Weights of a small GPT-style language model, trained from scratch on English Wikipedia.
Size: 10 layers, width 128.
Architecture: biases, untied embeddings, attention and MLP in parallel.
Training: 117M tokens, 7129 steps.
Each number is 128 + 32 x the weight over the matrix's rms, rounded and kept within 0 to 255. Layers, rows and columns count from 0. Numbers have three digits each.

# v: layer 2 attention value, 128x128, rms 0.137, rows 79-127, columns 64-127
# o: layer 2 attention output (transposed), 128x128, rms 0.125, rows 79-127, columns 64-127
# up: layer 2 MLP up, 512x128, rms 0.236, rows 0-50, columns 64-127
# down: layer 2 MLP down (transposed), 512x128, rms 0.0947, rows 0-50, columns 64-127
v79:124102115110146105082096144152116160129083115165171044118118087126097082155122114115099098152151206117138077101073049062204112137148123114145103120120107200141137138190131117078149145087121170
o79:136132158110107156178131099151172085094077112090088160154129048111118145199181132115105171103150092116152063105137096178111123138114138116128089132174114136106156103115158114145201156151137158
v80:162101099118121109047170191157135184121084100112136124134170158099141146153156102151131155152134098155145155084168182137107127072170164106139088144123081116143102116123136115059121092126107061
o80:145116135127116141118091129151122073102141110176106140135154197182159160066109117139135212146118123069064127127120187155189178134144116141139104088142011158098153085129100182175129145148098092
v81:076098087085085123135110155121124148118074169109099119088125116191156135144126109119088103115134112132107113074084172077101114139101076147132098156066149113108146084131129133178150118120113111
o81:153142202149154138068133110142173148125097084057154133099147108128117083162140090116133085117139132132095110110127128117170103126078133143126161120072129122131122166148099172130076147138059099
v82:134139108144113163154189154166109150123122113110106066087125106115171127109117147150121102140106122186124079119150137074145095151091091117070087135157052112073161115147153111112109159178109114
o82:092136136119129146135075162138138136109070141138136170076133147142101095132161137192124134139161147115176151151130165113091141123150135148153179120096132100131091115153123141099107112158111160
v83:167202081128159147171067166118089140103122137153156124086155143145125086151072133110119089097157131140115120136126126083146132173169114092181107139127131067127117082110126104138137100195095150
o83:168182168129160162168076116078081143135173121174175143109126081160139135125100112148111128105147107173123112142136171087164139104191156158158082076107131126097125114108151123146111148165128130
v84:111140088156092124158191131139138136147103063090142132099115108138132114131121065124050132106170102184120098123137144094072103123125147128147130146100100101182091136132108184151123133108114132
o84:118172160142121160100088182118093080108065128141057166144101091137162060159152142152147126110159130126164112128086129192158162166146110095135122125176153088114105121111102118103141131161169144
v85:077062132124130096147123137104142105196142145073169094097119133040092120131113146165098172143034151146093147110085160049099129120113089130158132131114139179147095136147114132105117103132123112
o85:154107174114100144137136197087171097174196177176157125162122097135101080121125113147090135163142158062059130115092111130151050058132103121129127180098118085139100099129171106127121097139125090
v86:205148152146121120133120103142152169150160125130121138113137147148170134109106155139137128086102151209103091073142120185134203127107125105074129144111138136107054108175141120119102107107111150
o86:136126159111112158172097130146070152119134125117124131124134132088104141087112103154114156148080118158111128070127124105129161167035136155186129156165149055062131099109090134119154115186168123
v87:135095158130140157151075115196117122053111087125171181106153123136179119110127105111107015126128107128071161118064137156122101172078157178131134094195130135101108126162131129159134119056128107
o87:093120169121121105113078096124163150141133137123116143184148118130103085127150170110164138118116110123187203130153094116069161150080118162179101114167158136167086130089135077131187152086154095
v88:201112121113115124103116056097095106155166136150155111107139101110085087057055137085150119095141126159131088080085114201146126142175167157128171126169144133160120186154097159100131195093134112
o88:083129104189136096111143168135101162140104124153151089096109103085053192119110077183107086158086062171150137080117081195079125151148158144159078137175125175090130124174117212152124127121101089
v89:129104126155093176143158077184115112128122157130116120128195037138129097160212139180091151112185074084114121124137127121104081142140115094128167105159196156133128076125077131149167132131081158
o89:139096160111181147111115084096159112144100133050096144146091121193112150132105113158169069085160106068107109106110116114162132113170134098082131082063126166162124146052201123095119109178183112
v90:100080157131119091139124140119085104152140134110129097144153103152129099158108130167131155205119114119124094140162102098121180156095145125092103101132072124102146087085111159106158121137067120
o90:143130123061118161130142139146115083142127193067112102138113122069111165141149140129124160145140108097104127166097122118165094107143114110122149143126100088120124089073115075079120149156104125
v91:137164116154158104100087161108141114163131135174142141125153102131161097119133077123137111101135088113101140138105182164090106126073099134134150115070079107170096133093151127137107143146098145
o91:159123117123182137142085086119152170109131123097156128156156131132110128114176138133158128105165175096185132112168127118173148156152096124159126198114172155092065183166124148178129134165110173
v92:147132134117106170157096119117093134142188182057046123162169064105088143145159167110127211147153149135149122070116091132139156140121123105115101092140162128172126104126151107104147126137135209
o92:101118166118131127162112130045107091112173130112127094161096065105113126105104140122194189180033089090112092099122122157175130151172104110115154091074150138122118132158146162072071095138080168
v93:151174103138096083132093083105204127063101164069124095156072087139151194110139185180089111113154132094157126204131170118077125132167100155135129135159140125101094170165148114180155182168139153
o93:160121145181159137140141130159198139076136117098096121112136172131116159091107147100052114167135117141134134132165146135134131089176183072156135157108126128170157095122169150099132075128107117
v94:083127099161117134079114128150156135094155135165140174122082169125113139141092043187112144131084166167137114143151139114150121177131112144101084102140106149175150118144064127121140132109162142
o94:101110137107148181179124147244082123119153126104144126124107142112139120144151173113132116101097094124149150114134070123137169162122084144090110114140093167158098123127115169099087130091122145
v95:120118096131085188180127087092090097149118100155083112145103146147146203119128105077148125095123106082097172122162117131165184175104153099133112094153053087172121113211185156171154106128110167
o95:078160112207107071108155138102132076147122072113101095089133146108148134100092109172127106133038193139129077091108163142099139133083132169126144137119169106114129133102133116104106168116147139
v96:159116138107108118158112067127166176159057037152088123150134112188119116121088108100189145154136178160198148103177083180123123155112140181132097107107108092116169114117119092128092079168120100
o96:081189088083094087142152147159139126150089180063117135112147159104135143131088092090096151102099110120162099182110162133167187103083091140115116141126110132147190135085114139161155173179160122
v97:111078084062096078117105173129170158129166097171151100172090092186132137170148113126104177113158097109159153120092139097197086138081162107109114128143103157140031071148088165090050102136141158
o97:149141131135118123153133138084097093189123129077118115161120123113110093145083107145131144137077203092081040129156079119119129177149113182176089145142137129174057127110159112115135139149156115
v98:101143174127106159151163155184115134135130165146123151103063123152163123149135147058101139183144140095033091113140131151157147166124130115161096159171113119114110105166104141170118130088125129
o98:174149145117094126156096093138147092145092133137174133095137076097120159110127112159110114161122097166167076152194133144157156137091107129123162087130147137150126144112089105060111173120133141
v99:087115136091149132119118134156140113142131182129135144092091140177121144108125164144098185130115114145163100118182055147144108135130164084118082113102108125118097146106077131176097171125126115
o99:164083119104149123132157166110071154190179128107103172106137088195142150131179108121067098127092131097126048155155106107118121139143110089148146137106123150121147122156138123119089121102094107
v100:125097105129119177107126133142126093136112146098090124143126117102148181119132167095097158182128153133164163054140068133121140138079094102158173078159176127121202116128104172144151149135112118
o100:120110116150091125115169133125142082140115098115159134053113115152169096124150151138098096146149127113155118069079156086132107087122118130145154095081092126121097181107167134200158135184100070
v101:108103164117180080109131141198074111142178128103107106145092146129138126101100141140072089145118147147118129183110127130112047124159172132062150105127162097089127028136203139174084117093145071
o101:178118149096177146157092157132132108065120143101125137146073150095060165106167170097141192090184123137185129104061126145233188154128094114176145143185081142153126153037143069135172117105124141
v102:086100176143107095146112156182106134149111138179094096103116136173083147079119105170152200111158137099122083091169108111152129084025105114084126162103091120063129126152096117146105119116117088
o102:155137073103065223111150163172164156135131113119151093109158128196068123137118089149107108129215125168172060140102067122119173165058089065110155071117095125151175142157161126110151142170122098
v103:141148120085138119131124087099097069179132210113153112137138092120092103149120154132129075114166135140158120114115129156142169080144106139099105144117106104101117083098133143151152160134136155
o103:121155111158185159137132139063058148097141096060092113044120073132111159130092108131140119127151122107092100179104184129082088090097130100079111143084135055155086156122166156163085101098122163
v104:109139111114166178135154071165126160144150091151153159114141107099132080079167127063125149077092160118178141138151155083145113071088117122068153154180130138106082157094095177132158122136103123
o104:162118102165169072136153113054129100189102159113117145124077125165133163094095157140128142127146153080160136198128114119078150127121109160172178143129097062127183128059138118141135107138130108
v105:127151148135188021114125123116137077141139093119111126150109169128163145069108186165138109132142093159176151165088097094134084088172160089135091150179136109155123118055118093147146120145093151
o105:211182109100159021108131160169091177085040197081148127116113117052133136063161184132176132105058158084156155082193148138184116100175127159104123133146106160144220140110082146098112134116171120
v106:123133101139101114170157107192113153151164154154079172134122122145151084156158094126101076108054153107129129085149099099141123167143103106082165133158149162098186149120123102152129089021090126
o106:095123131137114118153132079097125094156095151115079143119142092102087141123163164131128159162160095106163130101127071151129160138132100172066153144098136086123138153150124140183109148157142103
v107:157108094115121063140068187221094109177184096114168113117121177113153131140164106186122135132143072136089134091147089135112076111152157130146093103121104096173162128092152122120138138151154154
o107:094131167098108112099129127105099204111049145166137143134163116145075115117146110114074173124141143121172103138156120172117156157128065137098121108082128165136129116192132089182100114141181119
v108:136171157081142135174161161137110088193089132109127123120107185156153137110185116110191119155159166158147145132182105158150133130161124113160157112106123149129146144121143141114157205101151117
o108:145121122148155114068127144124114121182158145128130141152149171083156112129147120134112111158189161130111139166102118148106159144128097162075118108112145138079159115107111183141115144077124198
v109:193135144111134149087179106114125108175093113170145136147087122054121042091175144072124137145132145112164175071153166144143159138125108130097181120128137147107156160135140101102088144088127097
o109:149136085136081157134146146095159103104159119202169148112111113159160151127108127178165157143151094144159107085163125155127130170133131096156092162179139109092099144085102124155153133125142115
v110:056141101117139158182146141060140124158115121164093154126074054102150152125126104101082111150165151137136128110213114159094092125137110134141139116184084110118157086131124094091049114135098100
o110:191132104153098143087100104098174117136150122102140160139101105118139056103147160100116134152136093100080085132155129205144178046105136144074090116158141096106094152139083129122083193123097066
v111:137124083133149110146120097094138161119109158185162098134156087129134157110165120091080173206066149133094153104108117095101165098172159092155157126110148086100122186131138095152146074084184127
o111:140097137153091135123146044141114120161130158186079158084141124114146190154114121114136153121119094053145147099159098121142096127143078116161122194126123182152134055147135136105100187133099132
v112:126119168163137131093099107192098118084177165129147109120167158104081128152137108136093125165140125135081094133143200146132096111084100135073113149131154132128175155127164137114170187159134137
o112:116092135080095129092132079112104164129081068184197104152131153110157090164131142195160105094125096144059133079110131085134164156108128032094143193136096065153155145147108137107138087143053095
v113:173099157145164185109145145117167089156188091120149150104103193141130136122124162155128100111143207154110129118128081130071114108114077157172169091181045124129124165118087093145152132079117118
o113:155151076124114163142119125123082115139101158106121078085125137124131121104128169146126161139159095129188091112105089144107142136105108124127087141210134120172155161129167126160131150117141137
v114:134158125104111072130087116107176127155136193138122137111151195167089113155104117157141193123123175135096134161135106154145075056109081152115115100164153083123171124136124196144085091163129137
o114:119160123129088138159090106097121149131169126089146126142095135111122098119112132124079134098075142127183133190049099095166175105118196080117110154055133168143160142154109171097137112104156165
v115:157178203124137159123096145216133084134089071137110112150084162151103128108112118134106128158084202079127131112168185160153113146153176152158124110157124114096112153101158162153166130068146133
o115:140162129145152141104127128120146080084165166155161080117137145100085220112118178133132154118153185183132099128143121096144226149161103173152121123188153108170130135092114134141143165133141111
v116:128150135074116122130073124157147085087113120142140141123155131165089108136091080142145098127155089137134163086188167139125102128138153096063121139101177109162090142155124139130112107159101113
o116:137155118114150079114105111157108193197158124087091153126098159104183114166132125098174107085163171124050152153123103070173185100130138096118142124113123150097146116106110057093093161159096136
v117:098111118210136135124119175136118104110112116190097163121131121115115119113098136123178149112137132128121152134184162147121111169073131178081083127142126153127097130141147111117102156136137156
o117:136127107134100122159096114144124130129123104122154121123128148147165160081113230159125081080118134179154147147141113083092175170152172134129155113102161117172066165144096136149173136118160109
v118:088126127141074155152161124113126100121153111111149109074119168160151079126121071133134124173154173166141150127088103110151132130121121139134156153149171198118078001126168084088114141179148104
o118:111122196116148138130161146093108100105094154141128101109149175110118077103172114179151159104117179110142105148127118127115157107079097109033131111124143156138153153139142178121141101127145159
v119:122158131117160157150100092074097121109098115104175106107090096086144114152078104150106130174094121141142100133159143143046132192102147087148091121107190068091136142140133190099146165075145135
o119:134158188142089124111105159101129161140131090140157109131140097124164123134133175145119110141129071136125162184113123140145115139175044152126176172123148113134130124150120064089085147130139182
v120:143108142104146138183092106136124130057143105101150181129087099171089147084158128063134135061121148102121101169116110146099124118100093074071120130105074159153112065092118127120111108140129127
o120:175062090134169076126150143150123130147111069070109076119134166118141063168118141111088134131109104184185109186107135129075118102129112138181109118095087117170161136158130126153119141128116143
v121:152171119061117115101148105118187109146119176090081133168107134101120131153124095161060072148129163097184128182101132125131117083089150108111077109144133085098130127148104095117106165155127098
o121:154163107150137149144122128114100097086129128092131110123131104138107138136100089146131165126103144158075150174160118124125133122155100158118130123123079127174114146163142109085104102110112128
v122:152114077168155100162128127082129114093186118119111137086134107146103094104096181136100091138196122104106110155126139151140108126159110108152153116142120068184115129228149079132133103133088057
o122:175171163141128151099078070159162138124087105158136135152099129116108028058140118122144115118113127162109107093108152142169162131158178167141114083159135106134210070102116090139111143091110120
v123:152172118144150171082129078144168083158123147131139131087103125125090149144141094096164115171184121113124221075134168104134129139152122102103065171135130124167135148109179189140148133147129152
o123:125106036097136171115119112132132142109159143162125099122091114110157132148123147141096063159177138080088099104146146076175147176081083110060120057119130108136160133118180151124066136163140152
v124:137125105145087162134126105178061162156136123087097115065132132136178160127112092106101109091097153159090110174127149170119166126082125134170146122159191151127168145108126065153176132116148093
o124:116129196133105121114151108046098138124155110155157145168131137165108068148117146102127185112141073134163186149120121082092155100056089102106145135106164093159160144120113083165147120180124136
v125:149083119165094206076116148164122131129096100128118155113092149112117103093146138162145140167167142141162142154134178089131120146117177094130055097088145170108153148145135145131161072225169084
o125:150157119122162148143145150153137102159226124132143139111140142162216157088142145072195115040135163177171153164152120116107132132118047127103161116080109154116144147101123128113108175114148145
v126:116163128129075169083112079099153140161052104122111196138178157179103135079120146130106106125154130128087134156214143141146085192117153169094126099128156131119108148147109093146110125207096162
o126:049128081183157132150134189111109137141097146081138120139114078159071099148128160138131103155102189146136123101115111101129138096131152103125173150131139117123170123120151103104173185098135085
v127:179185161111121123121087146126157127125145106111115145120114178141106134160146101094044146153125092168109071144163127140130097114178121106134162134076121145105067094134156109139098138114130138
o127:191069144170107108125171044122089118080167146158139097160184132159176080144175164151114166102140161127102124080108125096172170091076083064158104152169155174140114138121123090129145161057057112
up0:106129142098108081109146076109106087142090066108135092153120099091098148107112133161173126151144151120139111173117114166160185142124200117123218138117131093060161119102115110119071124189095108
down0:125129129138130124132115123137131119140128130116120142141124130124120126133127112113123139133127133134124128121112131126126123130148129122118131141122119116127125114125135121143133122126119132
up1:091135159109094150163113102120141120149184147159105140091122133152146172143136109142131133124166173169180124141138116202122150123086139094131075136120132169112122142154112183135088115170081121
down1:063111172155104131126034142142084151089093116097113173147148109077091168127114152112181124136150141079173139097175113139156120140175147111098103135145110176094100126114162184100143110183145160
up2:111107135101190154124163154130084149095174169127095147111108083091158192168182117175216174123114127118111119096125113143080161107106109153088159098109118086080070073178086148065172123165048189
down2:133135135129138132138134119132124118123123135117135150132107132140116114129132135131113135135125121126119123126120123134129123130130128120125112154134123115105138145125137140120131128137135128
up3:149112127124103137109113153135113107116148142104101113116148081096160140143170108123114126118126117064121132107110124079104118131120139105097123077114126165109125132143158135118074130118143137
down3:098139137115111121132097116155123094091124103163161124062093119146135115120122147159103112149112132100105132153123173137135117144133158153146121133132111106135133157128098126098115102151149120
up4:112132091095186094109132107192119105129138171099157099160130133135118150121161130115113098177118116115110124093081126125103153132162102124115144155110164182115102138126138154142190131102139096
down4:134131167141202132121109148094105160216141124104122145096132127103059105152111125099139110218139115135187118110201142147174151130146145027174127154157082148178174120023152082119147118191076109
up5:117110132116115064171143098141100129106170144167123116105145099137143121178154121155130129155119190087111088106125144186111095150083133118076117140167093165073148084145086047119116158201117124
down5:136135117138128127139099131119120134144126146124124119137108132132127135131115131109146120107123123125121133133134111136119130126143116128130136129119142140116126139119127130122123134129132124
up6:118122098152172143155122163100116146128154100136118133112141095112114098151138155138088148181172078065160159164102111156060135155117158104119156116117145143129110156184079134180135135102116088
down6:104140217060085128150069170139140072187165100208142085146090178131187145097112120165203173143161190159113101151184131149146101121147169175108064074127122141133140135119176181000174126180187138
up7:150166128088104150115084187169104098074116151095098137185106148076074165136139176114139129111174127112124111104104159141178186138122125134085119132095152104116122145123111130112144078153135170
down7:122126134122146130139136131124129131124140121136127114131127118129134125134135122127130139131124134139136127124135133138139118130141120120138120121132145140138128151115133123116123127142135133
up8:147114067176199149203130098118134107110090121097128064096089141120141180127150151115173100126145157103110128128131095155160139149127178137140149122087098152122121139158123124222119154146124164
down8:140133124127119119128153140131143141126126093147153130138123103125149149128148094129114100167074109131122131142148138136118139116094110169144127104117122131116141126131108116111135122141148121
up9:182122065129135105198189168255094106131146168093171137112104160079121217064134116083145101128183150046136155142086134160149132171154163112160202129150099129181161091118125130189123102114122158
down9:124112110108078169094160174114141129182153173111162119086093155162140130156129138109115111123119116154088124122129094125134103127067124126106064126168120144102156147116115139153158159081128173
up10:092123123140132160091147160091104100098166145103122086148091195157108132155161177148089144185094105066119148127132106158156160168149115126109177148142135129160115139108156166189157093151123163
down10:087154090164111097089140165101106167155129109180164166107097143094090187115140082184162136143161142149156155107190105112141086154086141196151099175119105100098084103088132125164153128110158121
up11:132145130027146152180193109144124175140105156061144140107159142082098163096115169065112120077170176135148087099116106168115061131142100101111226085133092185151219105068109127123142102079115142
down11:124111119115121149105117151100179142129126116115140126139121105121130143115154130126127130138122130155144162127122115130132137153136123118155128119128128120142111134146111120134102132128133137
up12:062134132125167105098109095136168077119144077114165130140098141132117178110096197167120130127101135103152140111096114108137066128128105113153144125115130153099103122141147115140143131121095173
down12:156151088142192155113139177131107155081128128122184117088165157168062129124124109135129120085138133044102137110215114075183170173096118136106162123125133066192191131074110151076128121139111108
up13:166105089138114141087184131163064158078115148160139117121135124105107147129162165080182141149092153090106095132092082120136176115106092138133140156141058139153142134157077164107099121150174136
down13:123154174209126090099096157147121099211152134111185131081142141149081120100146156163140089193152161123156140161128094072128165144132081172099097155190154150114164129213109070075110052137133201
up14:137118121168143133093173074132152111095173120100121156149130151114167180096148180158134119142173148176105164125118117153111175076128166133106138139142128131105125182154094199107140163084110169
down14:137130159159103160150125165129150135077120109143121127128177080122183124088194027141071103102083115175113109115188122140143161148126113153056088084117144170162208111115140099076168152146158188
up15:099056087085111134069123156123085118125103103150160071107071072130159149125147152138129139114154110129113118135128156133181121100144211155064168120162101106064088126125103127137095137126145125
down15:145136124135135135123145131115162139106137132140145116135149130142119109132126120106113115154121129114129137139125129122116133142118111131120121140132138127146136129115130121128126143122138123
up16:168090165173113118120109126095113175119126111121134074115138143131157163169179166117120106140121185174127157083125119095104119125143138201098125142111075128119115157130129144120093159146069113
down16:129129106117144140108154108138096173134105159129109173118142177139126132101132084150154120126191128065109165151107119109101085084140084105060056161162117143153079102123127142089120116106127079
up17:129128132150113121089129221147122060145086182123070095100157150062140135120140127203141154194150141042106075139151148140104108146114167117125166136118079118083155134151135129206152135133130117
down17:127125114129120125124131122134137135144157131125123131124130109141122133135140112118122125142125118119114139134144138137117121135129131145132120140137144135104136121129136144108140125129136131
up18:057150152143129137154093173076115162115136128103171162181152122109176121124128104165222104103123151116100073091144115156144100189153100104053138128144064134068155080095082102168135146136184221
down18:134142113114141117137144115122136119107119144137145129139107133135114106120117150127114126125143143117130135135127137136113132145117137118139130122142130104138141138109116130117115127120134145
up19:094098131127140146135152102026121167143066169136095107171095133093113179172149133106155136130168169191140026117147149131108086110052086059155194143075140126177122131092131169119205087095123191
down19:122132139141110124133117125139158119148130119138153136128138116165126142118121141144144132128118137139125120153122119122133124135142142119120128122135141148128129118129125121152128140138137106
up20:149113064140132120130108087106169134098179129128089112098144168127140136103083112130139123035133100095119133074167189160111069150106162093147119097157152137095166110148165137114210117073095165
down20:144175172063117090100089194111091156178134160113235184118120099115101114170188000230122215162107180149130105169112076089203117087107080106118101152135164174123085171144129051157073112123133156
up21:201138071091090164135147075110135124126097127131125085071106166088122146115125139118153060119134127150143090121115112088090115183191158136129111069172128139081107131161072182095131180115107096
down21:153133126135131135163124124130136138132123127137142093125137130135133138114135127137125119131128121132107138124124128117132129126102115141121112129120130132147119129122126113126119123126142132
up22:150184023155170000123200111119132142097109131101104097180102154098095139092093113122103091128089117163046113071166147164167118138086148156095162069115111117098140168115123133143113138135160119
down22:123133133146150127141109138117132116119118134133130109118120112108135141133129135130112136131123115158139138141129130128125127138133123122154139107151122122130131145131131126116126124132121123
up23:137127128146153121112168127171150129131136113113110153131118190128123159154188112138102096133137119143112160148164121110103137084137179150109175097070096116127106121127101160138152098141112147
down23:059146119115104109073118151098165146153103083146105115108126125114112112155111078071105166102092152136141134094129100187165122138096150162150161099145133151160130104115138124166057102145114122
up24:135119109148088129110163125168127152165123170183159161131130135116091144158107129162137134113136156119087126172144102176152113141109070174132094104139155106104087128112081150118175101153135148
down24:122161074022154039113171145141137181102118076156113189063166120077187068017190089150093053136076145162069194092055084176087118090079062177157106147146104221155147109174068122204147074107090093
up25:111130121109115115148160135127087190159150159096097093142094156074139114123093093133142115115117195111130153128199117119096152075075158125128127108144125147090075181137109154142137105198103091
down25:157187100154120155199139017164116175167094060170154176154093120169068101128156145169124141122150105134093057046091136141100159084141076168169119213111217105232118115160185099078155148128138195
up26:126104103157109145131118160207083140120167118153202091116131143132141173141136148141123072158141149085108189161078141141122111159116174159146122144117125097140125106091112123150093156139099149
down26:142137146131071146111177103126206148177134111145107112108149114116155148160114108146126119150075086156087146115113143089135091085155147127104117147120139113145101156119128132103137166118105088
up27:123155151125166067103147149144150147118104132025182093186108155157080104135191132089066107133149141116135135142159147149103119124097125129121165142107096077120157157134085120148134127140086117
down27:137107174087147069116091123178135159088118137141155077098102097140107138159086096126102148085113099116098134152141140101119107182081144132194107149088151137140143153157182128137072119085184157
up28:161149108097143152112120103111036129120120124102147103066122125085139180107176115102112133093101172144107114095107103137123134121151123147135158124144066146125163131173170103129114116122088082
down28:145175121090152101115135094128222102122025135122124080212071140153152128097055105155143077152056155114175093072078122126162136181078181124127041064158157099217085045069072173080135096082112137
up29:101140115134126119100109165111090126096109134088175094144131153117118139134069096095136171127152170112078132123096138163154114141070117125127120146138131127135160107145075048145082113176153111
down29:127039126188165027110111048123111069071178070116128148110091096156076160094255167114078124035138075110164154097216124150095177182114041218076098094221082193178115090106198201130189201038195176
up30:108183121132148119145126097139141127116124150125146115153105113134115197100100121109140104129083100096132074146152166126117130144154093116097166140132166112114091121136161136096145125137154158
down30:108066136200163102195159105144079083106106121185122106198160089173180105146099070142037124137124167091193102162156129164147208103151081124154129077137194085141127152147136211045171062125117128
up31:136143130143131116080187103142153113112100127169150115141118163113103097125129080104188107159109124146087102083157098153129122121117168142088173046123147124146157101097118169125152112176135116
down31:071171123114089137141132105176118112143133097107125114147157109138118104106118143062177144107048102150131073105115086082159203145173135077119156158147117108177138122094168087187141161127165088
up32:101153094135076116102163131146130111108152114160142127153141098084112159110132150124182146180105138146124102160126099159109138139132080165121157143145143121136147117115082128138131101139162121
down32:141159184112101063102133136148105125134103130106089092124145140131116160105132091159132164136130139115203128114155075154152189090135148114119161191106101111172137102051161123173164129067131164
up33:115115085151138137140150115246156128121126138145114130144105108143090187106139099070147102148129119123107094113122086140094102141104113152145147115153141119144116122134141145159126143108146125
down33:135151128106146183159087113117099118215110148086142175128113115113099018174105117146123119107078107118051146149150116071163119102133100113112110089141109155160160151107105113092114121162115076
up34:108250199178081075163190121096149116112124115103109132165197160124124159120087145120123037049115181128035101087059239106152181078216087141049163044151082113096007112169163177091122099130183109
down34:146141151117137128102150121137114116105116145132128139132100120141133109130155134132126127139105106136158129132115093139147147125092120143132134132112126128117147155120141155122111110131107128
up35:111174110146138121114155127166121122142065124071137100116102148124137166117120142106127132146156127154121164161116158119139086116144191108110142104105123103089136084115146137170104143159132125
down35:159121110136123141160156162147149093119148124136117151116132134152162155120091134112111143111138140124127111123114168144131128110143085132136121138101140127148146149127123145176137150149144157
up36:182124064111130191137112095140121099151146166193124097113157131134134185124129105095165125084134155159122152167078100142167129123141133073095131062138033141131089093123116158092099149116142094
down36:155107121145121128064116113114147123148117128096095138119143098151143109138134130133103137129123119129128137157116160122111124139166146121121140132133107117140150143111146095139147120131151116
up37:083105103115153185082141136119084139123177165077124099117113184135166149127128115141081122127103127108125101165115125154135170132163116096162121151093142187155100112179133129169132117135095156
down37:118211105146062108058091177066139091102144170101220094114181150128082124112065130130149116198075175169142095165238139114168155043097109180140146094100095115062159154033138181129132126131106159
up38:113029065141149137091185106121125176155101151090136113102136150164120137174098142156165187096125074143120009101144153176178101191173073111146114028068158102028134141154175137077070145176049147
down38:133128143136122116121127129119128135135127127112144139132113129125127143126130127108135117127135119128125146123124132132136137131138121138129129136115112120125109133119118117127135131133126120
up39:162192108120120127077184154115030079074142093134117143123150155135200187167152152089099114146196178178127158084120130091085129148121135158096162079149144120098150075158123111198072132135175142
down39:149144099109123119003127133078141145155067144079076148168076144157164090132174127151168165117140154112040116082072189102087155104107169161127149159110131152146123089141172150157159177088131150
up40:108153141150156181080112179102084104168092102086119140098116168071158167135216177140142102098066134184154083158162154140132145119033131176110162179142056122143112111167075087155102098197185153
down40:130134144118126135119094122123145134126137138130115130126129125130128132128129121123120128119120133120140130127146123131132118120127132133123122140120130131138149115135121126126119128114126128
up41:098116039133134132183059148138130169171172071028121040084137137129125204079153122149161048153151124188062084116075150105147134118167108081080191063152150127173134134112036057130149150176124167
down41:138126149109157112119114107156129137123125139133094167148113142142135166113125127117140145135110130143123125140106133125133141150126122139135122103136127095123133138131122134127121110140139144
up42:132126171123138115119162126098169083122163091109098118098128115097152158116160098131107096152169216222112126095162111125088147116164115198151139147098083105140157183135133134158121129166168115
down42:100096177037097103106137123078159126116054116170126112129122083139177079070127152167122148168153073092103113140202143143176130227131093114183133110074079137154045158141120143072119067182100189
up43:093101109119119079108138132111110126165065136095078078114080130100204213133212093136163140108127123140102071102098132173116136160137157104070177109144101168136159131131126161122169177108128154
down43:121129139119120135142133130132123140126128131124121144139140136132123133135129124146120131131128112129123125134142145131145122129128107142125125138125125128117132157114120134139132130121145122
up44:115164141039045139108164096105134082094174158104127061140149221090165138135114145152189091152132132127129084017155142172115143195130195130146163115088148093054104044106162097080099150147132191
down44:113116151131140123133112125127125140123122130129126141127127122129121101127122136117138141130124152132130124132137129130139133102115128151122129131136137127141131150123121132128115113129134136
up45:123097123123138173132177105117112113125121150077119153101117135106085162185131132130092117137116135117155147116160114132144103125132161090061144120134066064091139149151111151157102171129114097
down45:136112115086144142097117119124126120120090131112127137132153118122091124158154122116110150096163125092152134119125144121111107141124112118137116137114104118148114107122164145150124119134117106
up46:131158105171094131112159129158174149129100115170113082101100166118070196164100092106127074147171109142138105140146134141113116079160109155098159097121141078117173126105147156129157096090122140
down46:136152208157145127111200185126159081164112139082137122163221075210101120086152175108192155197071084037106133072183121149141149173156125143098128133214165151156125132103167109142112149140123067
up47:164135135129130153135138101159071113130101070111135137105136100084106185127162137128107127111126161141163059092100096134105130061081183107120169097141112111117121162111108153134133121107152147
down47:135138132121129127129116126135138127138117113125107117130119117133140123115127138117126116122137116129125122120130125126144132133129128136122122124125132126128128126124125119128125133118116128
up48:099150074149164119113120093129112099079127138098123094123090083123115165161135150093120149092136110117198117124114124097163075155154162164106156156128141137090086144143119152104141094101105115
down48:144151138122111151143116117108135192089030080081173144141159085100113147130115147121157115188078080107124126126133134163157079066042081187146115082071056145195088136081109237094166063144085161
up49:138105138120161090121163068068111165138157140094141132123128119138143128138120104132180111132157149179098145090196113094105132097173159119073141119135150114119118144154087123129089152132140111
down49:099163085116132156136100164109136132114078132187128202198197084130123162146130126078121080154158173087151139106085131083089121090190153105116236151171109184123153064078130131040115100091144106
up50:107092128116187124084184108132138110148097157096124074117065129143086191090135141116107143130189084123109164165156136193161099136088105098088147088075150164155149127107134181193135149174125127
down50:112186168136122115092199155161146165000147069198129078147180103214086206097157162100096143174095171127110108227108187072131037115103107086138112157140180209046149184085079184072188102144156146